From a checkpoint of a small transformer trained on Wikipedia: biases.
Each number is 128 + 24 x the weight over its row's rms, rounded and kept within 0 to 255. Layers, rows and columns count from 0. The size above them is the row's rms in percent of the matrix's.

# layer 13 MLP gate, 1024x256, rms 0.0881, rows 155-171, columns 192-255
size [108 101 103  96  94 105  90  97  99 102  95  98 101  99 101  94 105]
[[150 107 142 126 140  92 156 116  97 133 108 119 125 163 135 136 140 123 129 131 136 123 132 178 125 123 147 119 119 131 130 176 149 116 160 143  67 139 143 162 104 101 121 126 105 118 143 147 138 122 106 123 120 130 124 127 135 147  98  77 166 117 114  94]
 [118 159 158 121 113 130  98 169 127 121 138 176 134 123  93 111 119 181 137 145 145 138 146 159 150 106 112 131  92 111 151 155  90 118 119  97 125  70 145 111 122 116  84 152 112 131  94 127 114 144 153  86 134 149  87 118 131  60 160 111 103 175 130  97]
 [108 134 132 109  87 113 102 134 151 149 144 104  99 150 143 146 130 103  93 115 171 161 118 111 108 146 134 181 114 156 142 153 121 139 100 100 148 143 138 143  94 185 127 147 149 136 138 172 130 145 110 124 151  92 168 166 127 112 105  68 118  94 122 137]
 [124 114 127 138  42  78 132  95 142 119  98 173 109  96 152 147 121 115 121 114 129 147 130 140  96 132 157 140  84 124 126 126 119 153 116 119 155 166 121  85 153 118 112 145 126 131  70 126 165 104 161 146 126 150 121  73 133 147 128 109 170  93 162 177]
 [155 115 110 139 112 145 177 142 170 115 117 168 106 137 103 123 129  68 120 157 118 135  93 146 139  99 121 135 155 148 101 133 122 126 100  87 104 134 138 114 108 149  94 122 154  90 108 151 149 163 154 130 131  79 104 110 146 141 168  86  91 175 125  94]
 [114 139 161  88 134 143  83 127  96  81 129 137 119 103 154 108  95 116 134 119 124 165 134 118 127 115 103 137 124 144 115 105 128 110 186 127 140 129 106  56 175 128 125 163  99 104 118 121 114 130 133 176 107 112 142 139 137  95 130 147 121 127  92 132]
 [139 110 127 106 112 153 105 114 128  99 125 122 147 118  94 143 136 119 122 129 126 101 130 110 122 156 113 179 105  83 128 135 112 125 149 133 157 143  81 124 162 114  98 141 132 114 128 129 118 123 133 181 105 127 177 127 106 182 110  85 142 166 126 119]
 [168 141 138 148 112 101 104 161 130 173 143 160 145 134 195 126 150 129 160 111 132 101 133 130 119 141 146  86 117 138 127 132 121 116 117 145 140 144 126 143 122 117 115 131 140 170 114  77 123 162 142 107 123 154 123  80 131 142 142  96 125 134 125 150]
 [106 123 140 115 142 164 144 127 130 215 146 127 132 120 142 108 128 175 108 104 164 112 113 133 149  94 117 135 115 140  92 128 141 108 112 108 134 130  98 130 110 140 134 101 119 112 115 126 100 117 130  62 137 145 161 103  91 119 141 159 136 107 146 127]
 [ 69 129  88 152  93 108 165 111 106 135 133 155 134 123 101 141 112 138 128 145  78 140 149 139 140 129 135 122 127 105 175 117 152 109 121 121  90 174 148  96 167 122 159 110  85 123 126 133 135 155 135 100 146 164 141 131 117 124 117 139 108 126  91 126]
 [115 182 109 101 117 151 106 167 100 142 142 157 140  98 125 112 181 137 123 158 146  91  96 137 169 127 132  95 124 135 140 139 139 102 153  79 163 144 127 124 134 151  93 115 126 125 102 190  72 113 135 135 181  74 127 157 123 104 101 135 123  66 100 114]
 [141  89 128 119 137 146  99 140 142 138 160 131 152  91  75 130 132  88 123 133 121 142 104 119 121 178  91 128 167 139 111 108 150 111 125 127 116 147 103 163 113 128 116 122 103 158 120 126 101 159  94 132 107 142 155 120  89 168 184  86 168 159 128 146]
 [187 126 125 136 123 128  86 133 124  97  90 139 119 132 159 155 179 118 148 127 100 134 106 108 116 169 124 128  72 102 158 153 116 139  79 130 115 160 130 152 111 159 141 118  98 149  73 142 126 139 137 135 134 122 126 123 125 138 145 107 126 119 196 150]
 [166 109 125 109 161  99 120 120 162 150 147 134 168 124  91 117 126 112 113 202 142 137 153 177 139  87 131 149 121 147 126 101 132 141 122 129 144 116 142 128 139 121 101 146 107 133  72 144 113 137 139 131 120 135 169 142 143 135 123 128  88 109 160 117]
 [155 135 147 105 137 132 128 157 143 137  97 109 154 128 114 139 133 148 171 114  88 112  89 102 126 141 116 125 122  93 134 119 153 128 129 129 127 102 153 160 123 122 141 156 155 131 131 124 108 169 141 136  97 103 141  93 177 161 178 107 117 177 168 165]
 [120 131 117 129 129 152 117  90  97 141 136 117 179 146 140 131 132 146 139 109 152 120 113 144 146 120 124 135 156 153 133 123  89 123 145 125 167 114 111 165 133 151 188 133 106  92 106 129 133 165 130 141 102  93 168 136  87 129 117  95 116 137 130 148]
 [ 84 108 115  95 152 111 150 133 150 160  99 145 141  88 136 133 139 118  73 125 132 107 135  79 141 165  99 134 140 136 104 121 167 107  76 163 125  95 106  79 133 133 134 135 162 112 124 137 176 161 161 132 128 141 125 150 141 144 116  96 123 120 128 112]]
# layer 13 MLP up, 1024x256, rms 0.0969, rows 155-170, columns 192-255
size [106 101 102 100  90 106  96  99 100  99 101 101 102 101  94 102]
[[140 152 132 127  72 138 117 122 174 166 124 159 194 120  93 112 110 121 132 107 131 103 118 116 140 114 134 129 128 166 152 119 140  92 147 100 137  98 167 137 126 148 121 111 132 132 140  71 114 145 124  91 159 115 149 153 110 163 129 168 174 157 141 122]
 [140 101 114 122 140 134  85 115 145 135 126 143 188  94 116 132 159 118 117 124 116 126 140 140  95 146 133  92 127 135  81  99 144 143  81 120 147  76 107 118 112 139 136  96 165 108 116 158 101 159 123 160 137  97 145 166 137 130 129 153 130 153  49 124]
 [104 133 116 102 111 136  89 127 130 164 180  94 115 127 139 136  94 107 188  83 160 143 133 113 139 117 131 136 115 123 149 144 126 155 151  78 128 154 109 108 118 124  83 174 131 150 119 129 108 165 125 146 135  98 160 134  94 138 122 103 157 139 108 138]
 [142 113 118 118 163 118 120 117  75 105 131 128 119 126 113 178 154 163 161 126 151 132 141 167 121 115 131 103 163 107 105 124 139 115 159 138 137 137 105 112 134 115 117  95 114 109 129 135 128 103 113 119 116 152 119 155  94 153 103 104 107 115 183 100]
 [133 138  84 118 141  81  93 129 125 172 127 133 143 118 147 128  84 126 124 111 149 100 116  97  63 162 124 172 167 122  95 126 127 138 110 136 157 115 103 126 134 150 129 163 140 110 134  94 175 108 124 113 111 151 121 101 170 140 128 125 131 103 126 169]
 [129 130  88 135 104 153 139  98 145 129 163 175 129 132 122 101 195 114 136 125 104 151 152 122 124  94 118 123 118 115 109 102 134  99 131  82 131 150 156 123 116 133 102 112 122 136  90 150 142 142 103 103 127 118  96 129 109 113 130 110 140 179 115 121]
 [135 108 124 146 134 131 124 119 134 130  96 126 123 119 108 131 124 133 135 165 122  98 115 136  80 132 130 134 136 120 105 130  56 141 187  95  89 141 149 112 154 131 116 118  80 186 168 155 122 171 128  96 151 111 151 119 142 166 114 134  88  82 124 113]
 [103 172 130 126 116 148 113 120 151 160 122 148 123 120 116 172 137  95 137  98 161  98 108 136 121 157 129 101 137 130 193 141 151 141 106 114 112 150 149 123 138 135 150 120 167 162  77  80  90 124 125 122  90 102 124 133 132 173 117 173 161  95 164 120]
 [124 120  98 111 107 173 106 122 122 151 113  94 141 141 128 160 118 110 157 117 116 134 143 140 120 121 179 119 110 152 101 157 165 148 110 122 119 134 138 120  92 157 106 103  89 145 156  98 112 164 138 154 135 131 133 146 151 131 153 179  53 132 139 151]
 [116 127 114 120 148 126 102 126 126 141 174 185 116 115 117 152 149  90 142  79 130 109 142 126 151 145 149 140 105 135 155 129 172  83 158 104 148 123 172  72 140 115 116 113 101 119 124 151 133 128 115 130 145 123 103 156 125 104  99 127  98 112 121 108]
 [108 133  96 102 126 130 123 144 142 149 132 140 135 123 127 136 107 144  81 126 100 104 118 118 176 109 130  91  91 110 148 146  90 121 173 106 133 139 152 116 178 142 126 128 105 130 125 160  92 150 158 155 121  86 118 172 145 112 106 144 163 118 110 117]
 [129 142 145  54 168 171 101 106 121 127  77 104 113 138 118 130 116 106 155 150 163  89  98  66 116 154 107 121 134 135 115 129 110 159 152 112 110 134 103 137 163 118 112 124 178 115 118 139 130 149 143 153 150 118 104 129 123 160 151 144 107 121 165 123]
 [112 117 142 154 100 119 145 165 141 156 154 163 137 133 111  88 126 163  84 123 105 147 106 135 146 129 139  91  62 141 118  87 115 146 135 117 143 155 120 123 155 127 158 110 117 148 143 126 119 160 146 129 124 109 128 125  83  78 103 171 132 165 180 100]
 [137 140 128 180 115 117 127 147 107 126 110 112 137 142 117 133 149 149 133 127 125 132 128 122 175 131 144 128 152  96 101 172 139  91 148 167 108 147 146 114  81 115 123 116 147 129 131 125 144 115 132 114  94 130 101 125 158 136 123  76 143  87 153 115]
 [156 132 107 104 102 136 148 161 107 146 146 102 124 170 117 168  78 129 100 138  59 110 140 144 121 138 148 119 160 129  96 182 137 153 153 121 157  89 118  94  93 106 151 145 151 152 107 147 121 111 131 115 160 209 192 142 130 122 119 151 125 123 111  88]
 [142 189 116 140  99 112 154 125 159 130 117 131  91 114 111 113  69 129  94 133 178 156 101 194 110 110 122 136 166 157 118 165 111 113  77 136 134 109 107 105 129 148 113 143 150 121  89 113 174  86  96 123 145 122  96 134 137 136  96 139 146 106 123 124]]
# layer 13 MLP down (transposed), 1024x256, rms 0.0241, rows 155-170, columns 192-255
size [109 103 100 100  95 101  93 100  97  96  99  99  98 101  95 103]
[[151 134 133 137 107 127 125 148 139 188 130 106 118 120 123 108 184 120  92  96 126  82 145 111 117 184  77  86 115 170 131 100 113 127 107 136 121  67  98 138 164 115 133 130 153 117  97 137  88 152 131 124  98 123 139 148 115 101 124 144 104 107 132 131]
 [ 71 148 139 108 151 173 145 182 101 131 107 139  83 107 147 147 115 141 119 109 129  91 131 103 128 152 127 140 132 153 129  79  91 111 144 172  84 122 137 145  98  98 122 106  85 129 102 142 160 121 163 100 103 170 112 126 123 123 141 156 158 142 154 151]
 [120 134 156 139 119  78 133  81 152 150 172 161  82 181 139 150 105 137 140 126 155 100 115 123 128 147 108  98 185 144 129 118 120 147 143 174 148 143 114 123  82  65 135 112  99 136 112 148 113 119 121 110 144 108 117 107 113 118 146 145 153 147 132 147]
 [138  86 105 130 116 113  86  80 115 117 146 137 159 144 173 105 146  90  80 121 103 148 124 119 101 144 162 101 105 163 151 143 152 104  99  98 125 133 100 139 115 142 160 119 132 168  89 119 148 120 114 134 131 164 128 118 159  81 126 103 168 151  98 164]
 [127 125 111 152 106 120 123 118 127 119 150 104 113 138 107 111 151 127 142 140 119 132 148 147 106  92 137 113 108 138  96 122 133 165 144 131 149 121  97 123  91 127 115 103  94 114 108 181 125 106 137  92 106  82 131 119 138 147 116  71 144 172 128  99]
 [116 106 142 111 118 130 109 113 160 151 189 127 135 101 139 160 117 128  93 147 146 145 142 117 135 131 165 131 167 125  87 111  96 133 169  72 152 133  80 108  95 143 154  97 134 145 127  92 106 126 113 103 121 109 108  96 115 171 115 202 185 112 177 151]
 [140 187 110  93 109  93 155 190 112 106 129 164 129 118 127  98 133 101 148 129 119 156 108  95 101 109 100 140 131 146 142 112  92 123 127 155 106 126 122 121  83 133 143 159 129 157 150 127 155 130 100 114 145 143 130 110 135 147 159 113 153 111 149 149]
 [143 112 121 139 132 137 156 109 161 142 104 141 148 153 119 118 108  96 153 138 113 115 120 124 139 119 132  94 112  86 134 164 114  96 164 140 150 170 135 159 103 150 137 142 109 133 135 135 201 169 137 137 179  96 151 159 149 148 121 153 143 168 122 149]
 [158 112 118 141 155 136 141 141 130 112 116 134 135 104 133 176 117  82 131 115 157 139 114 133 121  99 153 131 140 110 129  84 152  97 109  85 136 153 175 106 177 169 106  84 124 174 141 130 156 140 166 120 155 124  83 116 142 147 153 178  96 117 118 131]
 [130  74 114 141 127 122 141 141  82  87 118 148 128 136 191 156 119 106 124 160  82 103 148 107 132 125 121 148 106 120 139 137 104  82  99 151  92 169 130  98 112 120 108  88  89 143 143 172 123 145  77 144 154  88 122 123 140 110 100 191 129 112 144 166]
 [118 134  96 108  97 133 113 148 168 143 131 115 131 152 112 150 122 116 137 151 137 155 142 101 116 130 136 150 144 120 145 116 129 158 131 156 155 159 122 164  97 108 139 109 120 124 112 167 108 137 132 165 106 148 115 115 130 151 149 167 126 146 117  97]
 [100 145 109 160 125 113 104 135 145 145 129 169 139 167 135 100 118 123 147 108 121 138 125 158 139 140 122 166 124 113 163  70 134 129 112 135  68 127 120  98 150 165 166 133 183 126 115 125 126 148 160 125  97 109  93 135 133 103 126 154  85 123 134 147]
 [103 112  86 161 109 156 160 147 102 141 151 110 153 126 152  63  59 126 134 120 112 135 109 131 107 134 117 108 156 119 162 132 135 166  83 118 145 105 137 158 120 105 124 121 114 132 113 149 125 102 163 129 112 127 136 123 138 111 128 150 117 141 165  89]
 [144 108  91 117 136 150 181 123 107 132  99 118 131 143 101 137  98 168 177  79 131 124 126 117 119 145 101 133 126 134 114 120 105 140 150 124 127 138 152  93 157 122 127 164 133 148 141 111 120  86 126 127 158 157 124  98 178  98 126 110 129 107  81 168]
 [125 146 136 115 118 158 152 132 143 176 122 112  92 155 110 105 150 162 157 166 106 116 105 158 153 137  99 167  85  99 115 152 107 154 134 132 139 117 114 142 180 181 151  71 115 120 114 153 151 111 123  90 111 134 133 148 130 122 130 115 115  63 158 144]
 [153 108 137 103  93 151 114  98 119 118  87 167 164 152 136 149 136  86  87 130 141  87 122 120 143 110 111 131 182 110 138 154 143  97 150 105  92 110 123 186  99 144 178 128 141  83 169 156 129 140 154 140 125  92 156 126 128 164 117 105 142 135 109 159]]